Weights of a small GPT-style language model, trained from scratch on English Wikipedia.
Training: a variant of Muon for these matrices, 141M tokens, 2917 steps.
Each number is 200 + 20 x the weight over its row's rms, rounded and kept within 0 to 999. Layers, rows and columns count from 0. The size before them is the row's rms in percent of the matrix's.

# layer 10 attention query, 64x64, rms 0.18, rows 0-10, columns 0-63
068,157,242,232,172,197,174,200,198,251,208,195,204,171,168,211,222,199,210,188,200,197,191,187,220,196,206,238,186,241,233,217,190,183,177,200,185,163,189,198,200,212,201,183,213,195,203,211,193,185,176,171,168,178,195,184,192,213,231,193,203,221,204,213,199
075,168,189,224,204,167,209,204,171,215,193,207,207,232,215,208,200,203,194,214,195,170,172,178,211,176,237,176,202,173,191,203,248,209,218,186,198,218,162,201,170,172,213,212,191,197,232,215,194,183,201,219,185,196,148,221,233,180,189,223,199,201,207,209,194
085,207,147,168,199,189,228,202,187,178,193,196,197,190,217,175,167,204,183,211,193,226,185,227,224,186,180,186,224,196,184,208,193,174,191,165,202,236,205,202,242,166,185,179,218,204,196,182,190,187,224,219,216,205,234,231,209,200,181,191,219,228,205,186,223
064,224,167,182,201,199,190,183,205,186,178,207,215,191,226,187,184,181,190,195,204,243,218,215,236,190,170,198,225,218,194,167,186,179,225,192,183,212,190,182,226,196,206,223,211,214,181,197,174,179,219,225,240,230,211,231,174,219,169,180,229,214,184,186,196
106,191,216,200,202,214,241,230,221,208,200,204,215,208,222,179,196,196,206,228,208,182,194,223,239,186,214,152,158,157,202,175,208,190,218,183,220,192,182,215,188,218,198,224,183,197,194,212,203,177,144,193,189,219,177,222,198,196,190,213,192,183,165,202,185
069,210,204,195,213,190,209,199,222,202,200,216,210,217,193,202,192,193,175,166,176,225,164,182,181,211,163,178,196,197,191,231,246,216,222,205,199,225,219,205,193,179,219,195,209,168,242,208,164,186,204,215,171,192,181,209,238,211,237,184,220,178,184,199,225
095,183,226,202,179,224,184,203,233,167,213,205,174,152,180,208,242,213,198,185,246,210,199,183,172,233,185,205,187,181,191,194,207,195,156,208,170,176,217,233,223,203,205,199,181,182,217,196,207,216,188,198,212,181,191,206,195,243,198,203,216,200,199,210,179
115,217,190,213,230,157,209,222,203,232,189,201,192,227,227,208,167,213,182,176,153,168,201,190,240,182,200,210,196,221,187,228,162,209,237,194,210,200,193,171,220,187,212,186,220,205,198,191,162,173,186,186,197,189,215,198,218,200,183,204,180,219,208,198,223
102,222,222,207,187,187,204,222,232,224,208,242,169,202,208,218,190,207,178,174,184,174,197,203,210,214,180,234,188,208,175,240,187,213,203,189,186,196,178,176,174,177,218,176,218,206,196,219,202,207,211,181,211,148,192,204,227,241,196,190,161,219,201,200,205
109,188,172,211,230,169,219,225,179,224,197,189,207,245,236,191,196,213,213,173,149,184,218,205,240,186,192,202,202,217,203,218,174,201,251,196,216,216,176,173,214,206,192,189,196,204,195,201,179,181,195,188,195,193,221,197,234,162,200,221,205,200,196,202,215
124,202,174,207,212,190,192,207,191,206,179,168,200,201,213,181,191,186,230,225,178,206,201,198,200,160,223,167,239,207,204,167,185,178,188,208,190,212,211,177,228,212,189,195,212,243,210,172,202,186,217,214,203,250,236,212,168,165,198,200,188,226,228,193,196
# layer 10 attention key, 64x64, rms 0.178, rows 0-10, columns 0-63
084,195,225,186,218,217,201,206,212,209,216,219,193,198,179,171,173,199,176,167,180,169,209,241,183,212,229,196,206,185,197,225,208,182,192,228,197,183,231,185,251,213,186,232,207,175,229,175,184,190,205,208,184,195,193,226,208,230,224,184,186,200,228,166,199
065,190,163,196,188,180,162,183,201,181,219,183,215,213,204,223,178,210,210,178,218,188,187,185,169,206,179,177,183,193,193,169,200,182,220,229,231,212,190,203,213,235,210,223,193,198,159,193,239,225,227,176,198,196,213,204,226,220,213,170,220,191,216,169,219
081,250,209,204,200,193,204,179,181,192,162,240,197,225,217,190,233,212,192,168,183,225,232,169,211,189,179,225,240,204,207,188,183,204,204,194,209,177,203,218,189,167,149,184,196,209,183,225,209,198,216,209,213,202,210,203,198,168,187,200,202,182,216,192,172
075,230,229,225,196,207,208,208,214,215,242,211,209,177,206,197,216,190,213,194,152,175,163,264,208,202,229,208,189,169,177,205,211,206,175,192,190,228,210,205,217,212,172,202,196,182,201,176,175,198,207,184,199,204,197,220,206,230,183,215,184,201,194,225,173
101,225,212,214,243,186,156,175,169,208,228,197,246,220,216,240,172,200,205,203,175,195,231,188,223,182,206,206,201,229,191,180,185,170,210,185,229,199,187,176,179,196,187,191,191,177,167,210,203,201,179,227,224,192,212,192,207,184,200,185,214,191,193,202,224
066,206,206,210,175,200,194,194,214,208,200,181,178,224,176,149,176,209,204,179,205,201,204,206,224,189,200,223,211,174,190,222,188,180,177,216,227,211,193,200,197,200,214,212,215,239,171,221,224,186,185,173,220,176,256,196,173,191,216,207,147,213,217,204,200
096,224,175,219,165,197,213,176,200,192,170,187,189,206,199,163,194,180,218,203,191,228,190,200,198,216,179,223,203,220,197,224,197,211,215,221,198,229,210,250,236,204,163,212,214,227,210,195,184,197,222,165,195,227,215,202,161,168,180,226,180,189,216,203,207
100,185,176,219,182,190,189,197,165,172,190,216,235,225,231,174,175,181,201,212,217,194,170,227,172,197,203,198,177,204,176,204,205,207,192,220,214,234,191,195,181,206,220,203,172,193,218,220,212,208,205,173,210,223,187,243,207,186,195,227,178,166,214,242,221
110,212,165,206,208,194,194,176,183,195,175,208,229,224,180,176,186,176,183,169,209,224,183,204,178,205,173,203,178,195,182,222,200,231,213,219,194,239,214,220,224,198,168,199,187,213,225,202,156,207,195,174,198,212,237,215,172,174,207,231,201,192,228,225,197
098,191,202,227,184,157,159,201,219,187,211,200,190,222,221,214,194,223,229,182,216,170,224,210,199,193,199,212,202,197,202,161,193,191,213,182,194,183,176,184,163,194,229,196,196,168,213,227,248,206,187,199,214,188,182,207,220,182,186,192,194,194,175,225,248
138,204,238,202,200,207,190,206,236,207,227,184,209,182,184,204,205,216,210,199,218,195,211,219,207,209,204,223,223,203,231,171,207,166,174,176,233,158,169,202,191,174,212,192,192,198,166,195,252,184,208,209,225,167,179,170,221,209,213,187,202,180,174,204,208